{
  "n_layer": 9,
  "d_model": 384,
  "n_head": 3,
  "n_kv_head": 3,
  "head_dim": 128,
  "d_mlp": 1536,
  "vocab_size": 8192,
  "activation": "tanh_gelu",
  "norm": "layernorm",
  "norm_place": "pre",
  "norm_eps": 1e-05,
  "positions": "learned",
  "qk_norm": false,
  "attn_scale": 0.0884,
  "bias": "qkv",
  "tie_embeddings": true,
  "parallel_block": false,
  "init": "normal",
  "init_std_qkv": 0.0144,
  "init_std_o": 0.0034,
  "init_std_up": 0.0144,
  "init_std_down": 0.0034,
  "init_out_by_depth": true,
  "optimizer": "soap_variant",
  "lr": 0.00511,
  "beta1": 0.95,
  "beta2": 0.95,
  "weight_decay": 0.07,
  "lr_head": 0.00855,
  "grad_clip": 0.5,
  "warmup_steps": 200,
  "schedule": "wsd",
  "decay_fraction": 0.578,
  "decay_shape": "linear",
  "final_lr_fraction": 0.0,
  "batch_tokens": 262144,
  "seq_len": 512,
  "doc_mask": true,
  "train_tokens": 933000000,
  "steps": 3560,
  "dataset": "wikipedia_en"
}
Each number is 128 + 24 x the weight over its row's rms, rounded and kept within 0 to 255. Layers, rows and columns count from 0. Numbers have three digits each. The size before them is the row's rms in percent of the matrix's.

# layer 3 MLP up, 1536x384, rms 0.185, rows 735-841, columns 128-191
106:119140115141118122156156079154160135135124121169136129093157124154151149154127128141130104134148105174136145128137099161155097125117166122096128133150093139103108147138136130125127160130152140
106:104113092159135098167080111134097137129098098125079153123107121143139076139148097149111133111125104134146138160145130116110126149090063093126147105128156127118125160147106121111138151121114126
102:101116147118107092141120161159129112154135097165131186184150155106116130121125118111124087058143132145153101147076134143164084122082099127154131134142135091123118146121111152116140099133125135
094:155095165191122151128164109118109173140054145134113133145120131134118120173142134141119090092165116111151134136120146088106116129152163122109130091154135125129138183128140141118130123127161132
102:116099139156112144138096116130095137153110084146141070115149150142141112122101167112125127124136133153114136171115153118158116118127099150149128103085128139099115111114122138092176131159130103
103:174147171092109184131107119083107153113107091119102153166137124106102174108162138168121177145147097145076116150139132191171146134138148122112112103152157130124130164152133181145128120138121150
101:124168140118144132095097129105104138153113136119107108118104148119139088140156134122121183099151098133139123101180126163135143123109133170119128137099120097121146139127096158128152101138100109
099:131095116126112130135154134138120098125135131154114115123150098096165158211105132125122157135098132165086190098156095110111163156123112127124121131147152112170098156156112085128122118145152113
114:136148113091100113143140151102086169114168159156107146159124133116139120134131138102163133165173114158103137132116156128127162101123156145137156121156124159139157139150127124078152153151130150
097:145106080154106117103093103111147152161141097131165172108107136107129122137121142077128143164137130102082109112093110119129174112123125129118111113130134136137106144088111153161106135120117106
099:095103110156161129084139104148123095107145110113070156139152142136108088092171153132143117089129114104071146066139133115129103128184139155143097143174117144142120125120162139129137144135147136
100:121120188123123148149114137136137159133187089137117140132121100122106184134149100118121163118107118131119146140104137140112119154142149111095134110082123105111136154105145066095129092132121135
099:138160143092114128115171155165088116136140126133120165145138151112155131100118137133108164111160173110111111071113090098144138125122133125140120148112066110128106128143160146133116130080183136
103:161126142157142095109130133147127143087123125079162117130143131146101075150128098195127138117151117136128104135142131077100088124104108140113112108124165123133163135158113117126131125139130141
085:131107134153146093177132090138138130137111159149146170161120100127139155118137145160104148102130168125077140127147131107122105121105160127121149087198105133105094123127130155144098136115090144
096:124138094116082121120137134127161149151147114120156140140149140112122094113116145111110105130090124161121126092123154125123164128140147137168141159086163105158101137110124128145098070127131135
109:112159117129116120138134151160169117111082091115095095175134134077139153109118135146128069158091116130181172125148118114108118151133197112164128104119174121132133122146164126118089141130107127
104:132115161120137135142107109094107155101092116113089137139121154108143169115131121134146122138105142092066115154154132119098127122143104117137144140092135127147107175136131137154098116086116139
096:137145115150163135089128146135132132138135108122150117110105136108168145142127141126169148075158133101161119146143134157137109149144101085128134151173134122138137108121113085154132082115134127
107:108129110122164116128135147088127147131126100099146154121132179115142103120163146160116115136126135135136151125112137136138114112097105110150139087130133090153119183099158160099132121115150156
098:144134181130082160090138135105140144095102110121119121126166125110099168140166121101117155128119129093102125144133131137117137177143099097081082129133100119120105111138125134110142133116161151
096:116094140164112152056143114102138164151113141120123125124121106129108120103103128128116093090115120171112127111138138126081119128111115103167152128100116146168099087140132151079149149079123165
104:109138107142144066130113131161122135115126131129167091141167159122097147124111124137176139137102158124118132115114135108103144152143138141172108105164135151145111107111147131141145075126128146
106:163113095118115096152125134142139129106071161127096127099112124120115110146080156126101193146097112133174134139168136118124074132139126120120153152139105127116140125123142077110106189111127156
090:143122103155128126098100085154123125145126162147119116119111138127139146101125110118171135128159141134132120099129139129163161160109125114165168136154146153195157119177144090125105136166126083
110:156140117161143112085063142121099149164113155133134125150137120087128074093102118112136140139158117148097111098162165116098097105123105127109177132178131164171120133163158135117148125101143128
099:164127137156120123174105110126125109134131157157107113099128146123124147137136114121138109124108123116152121117100054109130126130146176097164096102128134104148126171107185112096130122142128189
086:138127151145116153148134155130130073111160097111137140148117129139114162109116128113148088128168086104078153148142122131141129134096145049166100175156116153148164129126138099107102131113138141
102:124112119147150148135128156131115139115118133110114120090194100126116136123140077079118157105126153167130163136130148129108143122128101091119145076138081105129150163130122119131179180124072097
096:126123085119130118144108155126158167142081089135124124135168157122106133101128133117074130138131132132119095129161129168107144142134177116137110154100063107123142101151135127111154148122144096
101:140180125117109141103183105158153131111084120130106157089120097132110110166130154140130093094126173105149130113145102149118185137104134118130105169177129166160180114149131132060115144125120176
106:103162102160116154111172131128123173114147134151124139146119120117133118161127129148146132121088092145104103112128125150137134114122141116138107144131115099164114098119116136134109145187145127
098:129169142093144159192112110148120114140145140126169086083112108102132117118139110102118118088126095143109097091083137127170148167115157107096112167118140130153146155118153114160149103114073097
116:099112122114157135133149128124134171114179153082137179115186148177157145150118175089140134133084155122093131140144095141174107109168140076148131119151082112145110149112122112139122131164079109
109:140113154101121100115113143102142134129130185143159181105166116131164136121077144133148148103124161145133172124139121148137097135183099116150153113103152131141092176122130080154131165169168175
105:167134129129145122107114102116146128121113122091123100107167132106144074153158111124143094095170127096121084101133173117103102111140093103084174128123145114128187175133142112108085138137141115
120:160115202086121135132086135125150143097131132130130101128104158075128132083115140195116112129125130131152178117156094102159143169125131137190139145177140051132158095128148122104136115104134119
105:143073127111127135120145166127117120131148159122124111125126133162137132159095139140092066130142139156144137134116115126097098112137092175145103173126091107045151161135124114080140203127195138
103:143152169126135169113130138136130131159136124109103123164102102177103123086120122134115134092107158130111132104099106105129117115100106119162125153154086090169163117106159164135144129071097147
107:166103123158110135112165131137140116158087137159101104136152129120132149130095098115135125124163126144133080134131164129122125111133079112132121105151122126118111103140157122109117125117104147
096:107141113131111122152129100118183113116121121110068116124117129149138111081119129087110157135105135115093113112170157101127122151103151067120142130114139139155080160172161102126134126121093113
097:141110137114074112134165101135103113136125067158141183146160114142130134085101146105104136112146134182131125173120142132143125096142142156122106137147165129176095140134125166151143142098155141
088:120139175134131148123129130088145129145156107123153095125103120128130126108119095073151103106126098125171150135103182141117136137152126136125168139173187099112139110112129165124129140122109141
113:115116114119137131091124077152122144126143134065125154155119125134101117102139145092173114101106151134139109136148088149183119163105136125085146168118102114134077152123095125145101126165113109
088:143167107147102107113125125142116078108122131146160109127131122142147137108119130141143104099129102112143122133089122110155133135094157129134150094133155100135153184127151100098173128119130122
108:117138153158123092102140081105164110123087151105152150147126096081151146142130137133126123121114062143139092104137145130122148119116094124083135122178098084118133119107093150145138166127126082
092:135120179132132139150128089151096154109122155166130150090161157103159099185139093173100102110150148121197132113087098087055152150114133175124156121115137110149144142115115098162099145141145151
105:142100166153126101092143141096140118094088070132098079118096146145138120130143153110133101120136166093168125140107107135133110172148133126124103124134128121174177118129147145137110159157165128
098:101144086119133116114105111094174171104136127132117192144143169138143169075155098118113127137129122124156149108149113106101066109124144181107123105126167156147147121143161120123113160135131149
103:160155173151146150105140125134144098102145156141123120097150127098114153164138141158109105090103151131130098124113086086109114115127131177103137124142144174119135161110110142137119088119106134
104:160132101133131176180105156101142164126147114121119137126144099111149133128144107133113106127122098120084120155159105126106169113107134119105124135145113144175122120127137082101158105167147106
102:138127134174086060135115107135145177089130137117094175140124113097147167105131146091149119123116138122115116111139130144101134144115158127143137127132113143090097128144147117162127162122112161
101:110096100074140110154121127157124107125115112097127091115122120115126090137116126130158129115163088153125171154128121139156102107166148119151132162151148101144100092157135108148171137095117116
106:140123103133118094133132128167147159130126097129084170139150119155143109149145128117140175104126123129161140078074137118092127128148136091123110128103103122187141138195150095156177138143113155
097:089140142116131149110090157135120137109148149106075133149157151104122111120135106153111135120143127130125152125153144136133162128128098103139122143086158153119104113122087126100167129118162127
094:070113153160135112116111072147105100094128170139160108160067117087127117159113108140137150116144123148115138125102084131100158144162119138143111120140143147082164146133133145133113069170152174
102:103124156131100143107136112104156174102089122141149110134157124072140130063085156143146138126118087113145139128173134131125134135160093086125100129131148107148108141128125111131109089137111150
090:168068113142155153126148095120125154143101140150114117103140142113134125162103134125138114134124153102129144171138097117171098128124109121121114113091125131120116138107110110120080139113109093
111:141085128120130110156121094174151099140078130105128112135127120085135155116143126136130127129134139124155145151140129136131102141157129129117130113126158115122145148132099088107069069093131124
108:133106126137116202106098106115139118151131115145112149128141124126156153145152099190125128130136114117105134151090144147104143092146137150097121123121179155138155143084136121075154109138092099
122:070145138136129118155147162128151125118126144149107171115110134148140141173071127130124104110150149158127106140131132120156134124133119098127104163169114143125173143092159107087118156197131174
093:150126090154111118147124133150189142118117136131108148125155113121142164121106127169122105105143148114133137127175183142128145119138171117076111114149145124119078125122135138128131106108127147
085:085142146150174149096110125126113158185184114092121118120135143148138118121131177118134093155141149136144121113118142115093127211129108102165108139141147129173122079124143126124106151119122097
100:142149087144109167138151109105120145107139129147142108139133114122142132118126139130137077130139156162101146182164168103148095170106095075117125152139147126123122120096137104117117100149131143
094:137154124075118158126089138130120137150124150133089138138143128084147149113126128142140141110131098088126120129147072165112136174113101131113142114160142144120130187131131151123104130126111100
104:134152167084086167142136119146132135136129101122135094158110129188115149109141150126122143124112115096116141140147148124135132113060103140128204131122144138140116116117122110092152128100134112
100:128131146122110124118173106166135136157147126084118154143109118079114139114088156085123141105105127113166160113109085116158125090120136107100154122137121116115149174193111106113120126161130168
110:130128141106159118186097087121135123109127117152142174138104138144126119122131137131064210107132164120143144123166144144181110097132132122124106120136135074099134162131136113111087157092152132
094:124129128109096128156108122155133140109142160108093182144132090161169143147108090141145160151097121118190127141127146135165096143123115107105135099107129097139086138103142142117094123106123134
101:140092132163108124129142116122123123121160106111106114136118131120109140131125102133093141122146066179134116125118092139106145136130136095122133126094164109126118142133094111147123133107126118
111:118139122139119122138085139125168112129142166132074119091131079168097120114108107100116130117126104148098138109160084147096160105124166129106119130130145149094128132128129150080113138156163149
098:118114131154114137112116112133106117093139150086127173161139148123134109120114164127102124142154119102104129143122132112113138187113106155102134097095143144122110142136133103133106133064123133
096:160140108140148131161131166112145131100136139128134123138119112107124142122090128129141153139147162144141123130130222138152128130230084119099139157101151112125148101129076077107175111103127123
102:129136174159121110151125161134136182156120120123118109147133142157137088114131103074115103126090124114134127150108159109155144189150121135130100111153148160150110159124077157109115100109101156
096:096129118122135128113110101141097160145050165113087131066104153118170156147126153158146120120097160131129102144107129125166085162143095114134147134141082087144110186110130156113098139166150134
102:107118113124139130149142116148103159100089152130123186126127149153164151138130098114168114142070143105084118107160086121088090130132098093073119130147135105137108156088088167140100099172118084
106:121148139174149122160108103163112103139138120128129120118136123078138159115144095141151189120153147129132122134107111118105087154112151155107128107152110119089148105122088140105104109114153128
092:109078134133109110137128143167109170111151108098135107150159152138128169049153133150134111099092097147137101160138173111151117142136130120092107143139080141098112174131107114128131115105143156
115:152117176073135129128151087125150160125117129131134154143110110096125146070170130114152147142095147152116152135099092083146124158115148117093121115148069089105113125103150134095144145083124108
104:122205101159133083105167139099112138110132139111155139142140123131117087145123131125103118145101124148103116144100100117117142146141082132102114167123116146156090092118121156123102157090131128
099:165098125128136102164150148185102145120102123139136082130161140116150108140120069146117114130153172127093176155107073132117145139134148110120134134159139121158140131085113163124103122100145131
102:172127153132108132144110143153118137135068135136134155187122116159136096120107135138150154134134148087119114125108192127114150095160087073174096131088132119133188109138138114088153132153142131
094:119106125137140141127128099170151157153106107065111123124124093117079149133133094149113173136119121130132116126140159168110111082181103114131116127155134125175135168133127115087135150133136128
119:162160091114176143133109152120191129098082105155053181149108121115141112152112130170156121131122183157155132127114099112135129106156148119147160157144141103069152161141142132103105136114106145
094:103104113128149127096118126147123128114138119098153111151124090101148127121140150125113139111133131137151121142176131097143103119115167168187153124140118143134142087161141135124151132110139127
111:157190128127124150118144130146117116135118131082135112139174156150103096149082204131089134144122103117079114112133120083072107123174118149136137156141148094141134127135138110127125148105141120
096:115102191134098150131103167081150163122123115161104201125089118107174152103143132122118145104125124142130167145138161136174139172159135185115135107140120121106119148110126144135116146090109095
104:198107139114138102113125096084157147083141173160210108133110174100114155101130106135092122120085141160132151131145130153134140141132132113138090167149106106118152129160137152143156122084093151
100:125128154104121182109106169145102112137112149125123085156122108138111145148119121117164144151135145125100167102109098138112106128151177169086111150097129157138094124164145101164098095131100109
088:092119161131086126136153092145105117159171128116173114135122100128094118157135140141118106182168148115155078126123111122144152153153138083138061168100111136169086140115147140122129139169136129
091:131098170156096133158133136156127160142134132048152137135101108133125067116161165135146091089137129137096107131141106115146130167199135159142086187102103146143119141123132149134109153161116127
093:095131116149104145137137134164127102119165153096110158093153105169106139126123127125097140120146129084158061116154122104159139135136122132101116135129140140132106099135127099160137104102080093
088:110103141138120115149115138142127125129135103134067165141099130106140150125115121143111105104101110084098152079134145154180151124118138124148107103092158140131130150147165107106155123113120120
096:134105108138143101102104088124132120128169137122115117124154113152129176163121136125146152111124126134109130136125127152146091164127104091103120159170121079200150139100117134124088141170145172
098:128121125106189183089104133107170148173066098131119111170125109126093161129099146117124177094128134138103126145138133178101135142141147106121102124142140095134136126132135151126179119076094144
101:128137121114143082093150090123116120134128191127108099118157158120121173119130184143159095164145134166125152141152117132134146109076155119165107117118154109156157121116155084143102131105129155
101:124154126134124133063124111128143164171155156082187155139139138133120114145104122131115114162123121107165119117123155129138136109113168122140141112156139122138150157116105120137065147078134151
102:148129174111156133113118117136129101087076109096106144158130101129135110120124107133139139151132116123162087148121131123126121097098142123079118168149147114117178184141111139157146099151085152
092:147162094124102155149119123108127103151151107158118112155143156133149113110093130101121115111103166136151138125126119140154128131141104145097117165145146084126110150107128139098114157089125142
110:133138143142087110081120115132156141168158115135138133176118122123121111135109115135119167132118117113134148108117082111174152112194148148137146162169072116138105090145144157096143087114085135
092:090085119125106125112095111134129128067121117148145136132122115114130115144140101092116098072142178128136152122140101105162096148100130179155127148111137056122100153152138171119135164122151102
102:130145161130143121103087132123128147090094137127121101155095106135131104139110144149143095160151151128161116124098106118101127136143132106098130114113119099116136143140163104075083148122178174
100:146133086126126123155124096128092132134147130090157117119110108152141127127130117117144177127150132127140117143094096118138144115097127136115108126134096109094116115117123150147102175110174140
109:122133154149157156097125138149188158156147128112111128151149141131153104107138097143152105164130106132134091129129107112147132143173115097120129117171140099160074147172139131133132148157129156
103:114102157112139123137096116125116132099099146108151127086078154114136109151115162125140091162124105131141112116145097142155117142081082128142139092112132107108159166169112087152141075146149089
100:109164121161129117149148111094148146123139095123158172167162100145113091093142128137162140108111121126133104110107117129089169149151107091125122146129119157154135124097095148122164118122146117
108:165172135146172157077114135121111115131128119096093096098126060139127108127130165146105116103109137119133141141109102113097127126143127104095149127145141105147121134096169168105163119121099130
# layer 3 MLP down (transposed), 1536x384, rms 0.168, rows 735-841, columns 128-191
112:089157099130100105152141124160126127126118144097109156093172102113114140082142141111090127156122111141077125103106156094124118098116137152138127131123114123114135123120159153140100134150106140
097:106123103113140160186138105124108122128121120133159141145146090147125109108087110152120157116123103135118071157107156121124154106083074077128152067115167095160107146131097131117095123100123073
103:114077104171123128130122111105083123103150121177140126113124137141139130118142065072198131124127134155146110136175118083107088137119128105146170119122171149127127129113114127157099106128124155
099:138110156144123124140153127155123116115131094087140120088129108146120113136137079141113125127088122119146138151146110145125098098114131121129133104089089155112139134151091107175164155102125125
094:152128163116150164121123144165100168118158106116120130120138093121125132100139120153122120138072120106135103139091108171124150136098112078126128127122104128129185135133129137073121127111141112
101:115147120161138129116146127119108130138150158100141126126134157168136107131125099155137139151138095131135147142139147150149136127121122140099141108141150159137133110113147087138124153128121142
093:097110160151158118129132111125115156134109147097072118131129077146123146112151109079158148164147105131142113137073143121100095104123113118168125133137128148093108103135090123133127059111123148
100:117160111128098117137091120102120125194145135128154070118150134126134144124129113171138145140091138091144116109125131092104139131140114134148091087121140127113162100109109123099100145151100112
125:156084114132126126156181119091143113134117124095104138116175105118130120167119128120114157135100115142128117110146116151090126083110134106138134166138082124143156108096140115137156114143153090
101:120110142102121136114140138156124102124108130141141075093130117131101100116124153121133107129130162159148127131134166157106101126119120115141137116123145089138158125157144124092121128129149162
104:112153152162098111129095107055108140136095149168119084102130132143126133131101093090106143102094119151131096083155131134093135144121123101172138127127115103132120099092138129095137106125108117
103:125151088129133151116100126162095120112107121104125111107147120111140096128148108128130134142125141121137116095111118139100106098117135128134130116098106133120145088129096131149085135172143128
093:114108147127142095140129122104159169100122156162136151080105124091145104087129105130152140109177136125162138075121113122118106149106077176117114155078136134146103104093094165122116116132149147
103:065143143108149137115130112158151166143113137126118099096116137160148174085152079122107127148144127102144098133138098112147108105082156114117149186145113118110124139139126172123124150126133112
091:175116150122169096074109152124145109156105123136094069122132172143146111156144084156153101138124145114143101118113120128118138121134131143126174172075168123134136132112137162129117135124107100
098:142142077093153136086158160137124161095134117116166100144135179120124122069107122093160136145095140116134121087161134119134092131114069088124124142137152138107151176135132111110157134070133110
106:133114172112097136147140147159161129112112083136100125125108109122098163164116159102133128110190103131132138135138130152113130150169148148129133129124181139162145120130104152139098144127138136
108:141131079130135133156120092083100157120079140133127107086128125109142095097111128122119092103108149129098108131137132120142145114108116137122147128116116142075106179116105135114108128056110103
098:109111080141111123180128120128141118133103090084142121144175104123101115089135121124131149116122107085093142115112149117130112091123142115080118102143134103155132113146151077131099114122124149
098:182123114135116099132101132119118096123101128125162133091130124104102123164107111132129137151059115137084143120142133126145152104133152137092169098163096137138115143130111148144125103123150108
103:120126134140129079140141112101114126137102098120114136167092137115156072112128104142083143099150110096117101159142083155120164106094125146126122175131120118126162099132106150095095105106164137
102:158159114118117099091129141073129163112137127135139129151112162139119140162157144107155148132093097133105073138153144162134156143079121122096115149129111135112096102151123159125139183129188106
101:156115075171121160158114107122125120150101104127157135109141095106148101143119114097140101129140130088143095138085122135125120118114112126102136114109169132115117128149115096172130173128130122
112:150146133118146117140126154127089142110157104125137157129103107140157125117167152107086146113130139130138129131128133169090092094118116120175071142141071143099111117123125090110130167145108108
095:122138107098124120114120138125144141131123088116149127097146138147127116079181165153139083139081153151162108169140143132083098124115090126103149121120127098077103156138104134165092134068127127
121:170148152110203128098092100162116155144099146093117143116132107128103151141106143090122164147110111134130075145128159096095157112114069063132117124126113138132136164133169125137154148084109147
109:162124150127129154127141125143158103076136117120172127111123118136111166132125183193117132149104100139080151136108126100134131129119100140108142114122166167106156122180093082162128104144174145
075:099133130094123112117184129162119159139131128105157074113140108136173147133122107117129144161115119131145147101121135100160161092118089143135198128110090144176129137130102147161154132141130118
103:136101096178134147185152146143147129115141107141115157160174159108158124114124127114160131120152117138126103147127122143150187166116146115114106156182154128113129111151148138171135145119124094
101:080122122111110127164131123153123070159174145168146113117144110146113158133168141158149119115115131111171139128119116134131116144144126125109116154160127093146193106126130132110114112114121105
105:112155163100119119100123102147090104127092145113143150120120147147146107093122129118110154174138108103141098160072127177141163150148114137141114114104134087062099100149097137123105087134115140
119:109143082127104099142129165096131144110180095114129139125112129104128132119136118135136136126122100102126118120130108156127130126136145130113121178141115150097115098114107127088117149126145153
096:112147113103132138092143123107138105123074110165107136150156134108125092105128115148170083095080107131150129163148155120120091072119098126174123126127143144162136152135107171142104120146120148
116:105112056158113126141127148140134163139091098193146118178080151126097118147104078169151118088080103130126113074126153169100101116094130119083146113137147144151126117117148115149115163133088121
106:128123076154133070120157127149093147109112124096142120167104107172121145153167126124127122139131101085089089103078124112141113156108142153112144136118114109145108103114149110059092120127147117
104:126151118117153116131167079117111152171128142144125158138115154134124108135094089130135162148136131141112135132099113121132132151176136154102123127125096109163128140124110092123108130077126117
126:127144125126136144153124147132112118089142126114140142117112158122142106127096162135136153115135140126148138116115093131182161126106095144152139105128125086117130123132118146113117156103161141
111:143175090123123122107121085142132099104194122131125150076125108120104132115088111164113114162118098150145173126123151131142113145111144122106137117127125127140120131131130148128145164138108151
104:162146139167138114125106137157119129104082124153109129121119155118128125115113124140137089133114145131131134167128108134102146155109148161121136140118100121143128104120160129141103105135166133
100:130112104159115135141124164107119142121121151128136142138149140113090129100158140119196050150137141124102152138130158114123141080101103104110133118126086107132126124125155156118109143114127100
096:140133151137125102176132124173123150123141096149119159124130114154129162121140126143116125091097150127168094117102148121110119082093105109121134096148121113105146094139134148170118146112099121
099:175134154132159116167128134122124086114108141120139101148123125111121105153124109120146117108098159114114082138151068142149145099080091133124134105100101081081141152130141049099110150111103081
091:133136138132154116070091097134111148076143152128169122091102146118125126151167127152118165106087138136094085177091093127118104100098099102131129132110098128087138118110137117162127112105116124
120:127130162149103104144184039113117116144150119121152124139116124091121094123112109111091146102150150116144139112103183128154147144099109088148108158133097136139131143140120141102164099083146099
090:114133158117144141109113102128127079138140090112091130139100098120114118152155126181191105120139115161116111099165134141150140180116091127166143090092145105095101135113143124133110121082139141
106:078178171131130147097142139097092084112128157118137157144106131092122155111070116119131112157123116113124124136129146118094121135122140105068134173107139083087151127109122112143107104088092158
092:133125128120093094101131087123103090118141103172157130139139145080097121148163155135129190153121121145115123133152123123144115071124144132111109136118143153108158076146132082113120152121107135
102:139166082157120114155114144109123133109106135102115104108160138153107119108117071120116165162131137081158155147151062128130129111148155122099138163122101145148091127089137105117165150161122121
096:156081164154150141148138134144121126147124130117164140108114127122138142137127150178119160101129112122112113145114124116131124111107124120129124124123100093149177104141174150143148089137105088
108:162160153085158154150152157112121140092140164097141128108134139142108158168107133127159140095115124122145149122113150117106097107138120143135145141102136139154101108102078094158073114162105122
094:149143083073129103133113142132147113141127136144134130130136158087139120134102113083124147127153174115161092182111099128125131116131126113112105120144156105121101140132160120130123141116076126
088:131153150125090206156101134184110091118126154117129132147096146138138132158125123120114142081155132116143128127135153124094155111133151146156111124096110145144150058126097126144109135151151146
097:124143129125122094108135146098127131110112135151130087057114137156101154132145113153141102110128140111150132134092134120115135142135154097112118097134064110136122123115114074109128108146150101
097:153121159148095137135146131091092088143140111121111142132161174089127077106100136134126154046122177102098117166155124155131108151114113150127173128118144151114118119134133095108125111085084089
102:138133173169179104147144170151093152090133084126126115104143111147092127107118099157144097139157129104121151145130109135151154088135129075106123136121133129122116158148142102087126129148176150
094:127130107112136132158119119098146102111133120134145135109131160126153113124145104129133139153120152158126164078141182139111133112101157149139123088115157095146133136108185090176111149170069141
100:126106109123137156122128117121111109104187115113128134163157118110138117128158103133118139106082104110140148128128139107146139121116137177149138169098114119123101112107090104154085120136136152
082:086133126140111119100112135094124137129163115127103130110166114136120105087144111110151136161106103146164134111118096166101188128137110118118171123114143174145145133126130157127111114092135127
122:106138146127146136180148153136137084111146153117102108072132132136148118125166154100114110143117137129160126138166126102143152099170127123139113142088147090123112125139112096137090153099151131
109:117141149078122171114138105146134118126117106116167103108091145124133156150117127142105115128125087103106186155163151150134125117112145098169145150119160101119133121134112094105107135184082104
131:088130123138100132126145110115112123082126119143118155156142104110150152160149119166088104114090097102134129179135160138148153080116141125100145141100119116093110112097176106138136161134113107
101:125134110166090119140131155126122140160169122113156137107131160132154107085170121087113116130121103097166107123120090150130125171190115146149143105125138140148153124138108117187099149108104142
074:141106138084074137113144129151126136125112143127152061105134139149111130128128096119116137113110121116108138134120129122138109141141117140124155092087092110108159125137069088122086164117165093
098:111166110108153132154139102126146155116108117127142106103102139139112124110134177133132126136114113108121124125142135161128118158169133116120130150161124116108182090060089116090096113129170127
104:144118098130117151142125097135108149121089109098141162135156115104130137136074151108128143197108132121149123142078080148097126147144146137148135076147101165159108113107147119091158141104166126
093:117128130187129090130109097098122099120139163125111141124110146140134092158114132108088123151137168124093151145140047122124126162125153159117122130094101153112130146136131052115138135118141116
104:128121096130167122122163085147088122144168150182149074109154114125124127144122073118136154144100142124132156118120103115128148126165124145108156136102178135085117169091153133130123082143106147
112:129117142127111129126143094161144121150121096142111160096091133122100126123116113116106118139138130094109098058150094096085149111136105083128097167123111113119133132117157099144132157122069100
088:123096129124153077137110114095133153128131092116121119100107160093166112138136113163109121143135118133128167133152121144076139138142140134115126103101153142127144134143140122199132102145153115
097:110124134139144128056085111111162129132104135149098126126082106121109145120149148128125139113162129125135100140099137108122155153169101130129125152071122119116141157095113094098168151102125102
116:130106149108125148129092108178150099123159171117134110090106151105129117160105111130109113110155082150110104091106087126102100154155141158135144134116098120106135094098151097135120145116127136
096:144110171136147145130123132143144118123116106154156109066135146099106144116118153213165151126140136126116120128132139151120100131098090128118137115107127122151125144103111096117104130142110162
104:130117129121173186148085122137113089175122144149134146121146120087061088142077118170122117173126148103102151123085096138122126154121133132135109088130143125071092114135117118118093135111110139
101:116100126101116140139161127118125145087147128101149115113107134158150153129114139146123168140133080097124142117160159144080114112105148131108112162129160117150141121111137149170132125120152130
101:127114123148165145095087096098100155158100105090115132127110160148131093126153105106110095099123149155130094117126118164126088110165152124154100091051103127165085151094115098138116149130170121
105:071136117168134114124103113099099123106124079132128139123123162132132129129139111093137132128092108145137145125137084194097101110157186105132146120096104157139132117106119103137149156160120132
097:154100146115137142139134141137138076145142121125103133130143126134102129143143167133111085101154110130138170126147137146159162143145120128131146152135144119130105098117170111128140174118105131
094:124150122135131130174122138164126129101100124129120078139107155146108096147099129130130148144080153124125087101094115138109112133135132143092083169105134130175160128142124120133079153133110087
110:126129158124119102134149147153094102132119163108144119083116139149125164142130153108162118179144098150117147135141074136119123081142118129166135131097117076126081153147097190112111152152112139
101:109143129145112143101146121129114118122112110122120136146135109129148161144165116154126125157133135124114145081139109068108134137129126134116088120140131108134096125117141140098148175143146135
101:114106137169126111116132122118108089094127119128103177121096108122151126139130153151178121130137123173151158105170119122142121115141125142143099128148128121130117070146150119160126119132157134
104:124108140138119095131151137159148151133115153116139099104122100111099119096129115125121147101104123117176132126082172150182127128120146114108088113086150112125104138121119071110140156127121093
093:168125146124111116175118148115151126168110133119127150136148095168138073088137117120150166123111121141099111148126122138130080123115135149111118151134104138106132121151120051161117114130157107
117:117100086177156138095119125126115109131134133149110139160122151102146153119112067114107112125078120146065143127123117108101081123144158108118099100120161181134081132115133154114143147114115125
097:154123117137084098156118143155090113127059107162086123129154198124136111125161120131109114141128155135141115153123155191155132134095094148112132086122142108139157140127133149138107147161147137
104:142131114117150175108111116133126123115119091118128100138131100120134117121097117115144132165146119119146134110135128156109066150166101140131079091098143140150110131100093079127160162156126150
104:118146136124154129155161142152093168136095078126116132136140115105107107125162114107151117142160124146110124119155124106137147161147145123143158121146123111117156146136107145141139110094124139
096:074116075140123160190115114102137086134141151118145120105169104115148068154131127088126104108164141140146156145116136113105124129125147163118146117103144096123111119111116123162098165088188117
093:144109099165153144138150114110145096136106112127110134114129166170134180132125184118113127129065121144115126111119153119179149106097142095160140119146119116122152140150136155100094108108155136
097:173137149126086132145123120128168118090150154103141134094136139136123112096153120134158165141119095101119152135125120151103170108095076109127117104099133149145128090108123140130096126054139086
091:106141178116123160127146064120103090191109123155094066121128136155137119156115109148140142112134144155087156172144116122115145084125102103086124117156093124136143124129124104143127139109136114
088:127095116134143117147132068149110127118102168124111088095152151096114129153148112152138092154128112130099123111123131109152140140094117126117151138131146122139137151141138085138124174106114143
093:132106124113100102120141098140116115103134134118097125125124127135155126077153127132132117124115106143140137157127129136147136090107128109144164106093113179095110143141128099116130113130133147
096:136127109170122133148143089142110111077081106112122120088145109122144127123138116153183127111087140162157114115115124112124127125098093121091091088103182121103130143123135120186113146125161133
097:131113124148105052152146097091089097120168107157144146119117139115142139138114102139169099159138113155114126141160101097159128124080141111106126140155126135137155113135113139134108108133139137
100:142145117120138133107132129120119123148128112158121135129133148100112102149141150120160138149154118143123094137136122132191147107080099125110139130141141130075142167152131134155104101113121093
098:090145140120190131123130125103147148128080104130140104140103156110115093135120161147116140154106141153134148152116091136152140133112092138143137139156088116157123110160105146121159125105120167
097:107148133171101152143118120146084122111116148130095155109110169112117136129107110120101115129148112114104108110129167129157141156102117097146079110115145084114156125115112138079092128183097141
097:222148102115073155117125133132083085173113148095142098123132155151145115112142110159144110096153125148118086123160136121122124144104144156149133131070144136135157139106110107116101078143135117
127:149123127114130108091161165152117170107146114140060125151135143074123107121170153129129129152142124104121112106125146050083116115100102126126121114124132144120121109139107170110129135119098124
088:146127101116139080117101105137133117137129134134115086139136145143156107129108146165117122141147092091103132157119168135146166128139137106136123110132134167125124145123108104142154168179168134
103:131142103127120118110145117120136092116165129095144104145151152093158166115147092138109149118084118076126125136122106146123117056120146140174136163156107098115144120140113125150141150135157160
099:133095105141095107124139105149159108153127091137134154121114114116110140101144049119148097146105110094163147117124098090126109115172126137080141119099113126104124108113122148145106132134098154
125:115124121155124175168123144162089142140106120112149122097147127147145113133127122137103105093133115140139089128142103124123122109125167064105069133110123161105119115108131131190135166151122130
106:143116107168140140172138138116097170100133116175134110075103099137103138063107169108132098136102127100116148169099149137116138068081098121078120182149089109146156117137159122127142100112158119
104:141139114096186089128122097119109162114109101125185135078139097110104153141134149109100119128105120112141169093121126173135152114116087124099114130145131167099142074102115120147125130120182180
127:124106130119130135177155116092123150097144173114128144139142136136090116088143139127113105130103146162120125140118113073092130147122142154116145167146073169135133094104178127081137148169155137